Each number is 128 + 24 x the weight over its row's rms, rounded and kept within 0 to 255. Layers, rows and columns count from 0. The size above them is the row's rms in percent of the matrix's.

# layer 8 MLP down (transposed), 512x128, rms 0.251, rows 333-338, columns 0-127
size [107 109 107 108  94  91]
[[127 133 115 173 124 161 166 100 117 142 127 142 134 124 148  77 113 122 117 118 152 121 130 139 103 107 139 120 100 156 112 100 107 121 158 161 143 195  88  90 149 127 153  83 141 107 168 167 126  90 146 117 130 144 139 151 129 132 148 121 149 129 127  73 110 138 137 146 127 125 143 161 126 129 116 140 146 109 139 121 177 107 136 167 149 105  92 127 176 148 162  58 147  76 113 124 104 146 130  73 134 127 166 152 139 149 111 170 111 106 105 119 133 131 147  97 110 127 128 103 150 105 130 119 133 110 123 136]
 [173 158 129 155 135 110 125 153 131  96 135 127 126 118 107 103 188 121 111 132 101 116 156 143 128 121 121 127 115 102 111 154 135  99 121 122 160  88 127 150 138 132 135 157 106 134 150 174 143 115 108  71 110 105 138 121 129 115  99 104 145  93 162  82 134 193 150 158 110 155  89 128  89 117 108 124 125  96 101 111 148 140 115 101 123 139 135 142 116 108 144 134 120 135 143 112 120 139 179 164 137 163 121  98 210 125 138 145 151 113 108  85 115 162 109 142 167 140 144 158 144 129 148 166 133 116 124 108]
 [134  94 143 141 112 123 167 134 149 133 128 169 138 102  81 115 161 147 112 156 134 136 134  91 105  92 130 124 106 157  91 117  97  86 103 143 118 123 128 132 120 134 123 119 131 155 154 127 103 132 132 141 157 115 135 135 129 147 130  98 111 106 157 139 139 131 142 115 142 122 115 126  74 120 132 115 189 152  82  54 111 121 116  99 101 146 108 130 112 146 101 110 156 103  92 121 103 114 151 117 112  90 116 112 184 137 155 149 103  90  79 118 156 134 126 110 105 165 120 178  95 138 125  98 122  87 136 166]
 [152 125  94 144 123 161 103 113 136 161 102 133 149 100 104 125  91 129 146 104 138  86  84 121 107 160 137  94 117 179 123 123 106 146 140 107 120 141 156 100 118 112 125 117 106 145 121 135 194 106 144 126 148 144 113 161  78 123 126 106 157 119 102 135 120 152 154 129 124 121 115 165 114 138 133 129 139 103 121 125 148 139 101 180 164 129 154 130 136 166  88  96 117 145 136 128 177 118 138  70 159  96 134 156 119 120 132  97 117 101 100 127 127 157  68  81 114  79 142 100 126 144 130 141 116 154 100 121]
 [ 99 132 128 156 162 141  96 129 146 172 176 117 120 110 138 118 137 127 116 115 125 160 160  96 108 180 132 122 146 135 153 119 131 221 109 112 146 135 128 159 136 179 118 147 100 130 129 131 144 103 104 120 155 126 148 159 143 111 102 125  91 134 118 102 155  73 130 129 111 123 117 131 109 138 120 131 157 140 109 129 117  76 138 151 137 143 112 116 101 122 147 197 158 132 125 178 168 146 120 107 125 126 169 156  97 139 130 117 114 128 121 143 139 118  79 134 116 107 113  90 104 139 138 126  79 120 101 107]
 [124 169 113 107 124 129 123  95 122 145 133  99 164  60 110 162 143 175 117 148  94 120 132 146 133 156 132 136 151 134 162 112 101 118 142 135 101 126 138 145 127 113  99 121 133 150 129 135 170 143  75 121 106 124 103 116 123 126 154 135 149 108 133 126  91  96 114 163 133 156 120 147 153 134 116 151  97  77 130 132 140 110 112 125 128 170 121 107 114 115  84 169  87 116 146 132 110 142 159 104  93 132  88  78  97 151 184  93 133 108 153 116 117 105  85  92 137  99  95 124 130 158 136 146 142 153  99 113]]
# layer 8 MLP up, 512x128, rms 0.25, rows 334-338, columns 0-127
size [104 103 117  88 103]
[[159 124  80  97 126 117 120 131 121 111 107 144 149 179 152 133 113 143 123 113 115  88 124 164 165 122  95 154 115 149 116 177 125 154 135 132 104 133  64 171 110  77 113 113  99 122 136 128 109  99 126 113 118 120 121 132 111 100 153 126 136 100  93 112 108 116 134 130 133 127 144 122 103 126 117 168 104 164 118 131  92 107 172 125 142 165 110 127 156 168 142  82 156 132 157 104 153 154 120 117 161 123 151 169 110 147 147  93 147 120 170 132 142  75 126 159  79 157 130 138  94 136 139 161 135 132 110 131]
 [146 160 103 156 101 115 106 156 158 129 100 149 119 148 143 140 111 100 130  92 144 125 122  76 103 134 106 111  90 172 150 118 125 145 144 175 124 109 128 126 150 119 132  93 139  76 162 179 127 125 150 132 110 148 131 184 145 145 130 113 145 134 136 145 155 151 137 125 151 134 161 131 135 120 142  67 109 119 116 137 135 153  82 166 122 111 129 148 127  90 154 102 148 143 106 137 109 130 137 119 105 145 126  94 133 104 132 170 161 128  43 111 134 154 119 116 132 150 135 109 123 118  78 130 102 117 172 127]
 [131 107 137 173 125 114 128 136 143 125  94 119 154 126  54 119 149 175 116 137 163 141 172 117 141 143 105 148 108 144 101 115 100  93 148 141  94 100  95 118 107 145 129 128 156 162  85  62 124 166 125 140 191 134 144 132 174 123 153 111 119 125 138 135 132 158 116  97 144 105 131 142 103 152 122 121 132 131 150 129 107 114 118 158 149  92 126 151 127 111 140 129 132 133  92 169 149 122 114  84 141 160 114  94  94 162 105  94  80 132 114  89 161 139 113 120 139 137 136 126  91 119 159 130 111 138 144 143]
 [148 143 137 149 173 157 151 120 166 161 140 125 183 152  96 127  76 101 164 125 118 128 147 138  87 142 162 153 145 116  92 153 138 126 140 111 145 131 107 124  99  98 127 157 137 132 158 119 137 113  90 162 111 176  81 115 137 129 155 146 101 102 139 114 112 143 118 116 179 122 148 143 124 135 119  87  78 115 117 143 141  91 149 134 101 160 104 163 127 151 157 108 171 158 137 127 118  74 121 155 136 107 133  55 106 110 151 153 121 110 121 108 135 130 153 151 120 127 127 131 150 115 119 155 123 115 124 108]
 [164 151 129  84  87 146 142 150 128 189 168 121  94 134 164 142 181 123 103 130 153 153 148 125 136 112 151 151 131 126 145 142 116 134  79  74 131 133 109 104 119 132 121  85 152 134  97 123 141  92 149 125  87 110 115 124 109 100 106 104 165 109 147 123 154 128  76 133 148 112 142 110 134 132 127  83 120  76 182 138 113 117 153 100 139 145 125 138 161 137  95 114 116 115 152 130 109 123 137 129 159 135 137  82 152 118 101  95 120 137 105 137  91 152 111 113 117 101 168  97  96 118 106 141 126 162 141 128]]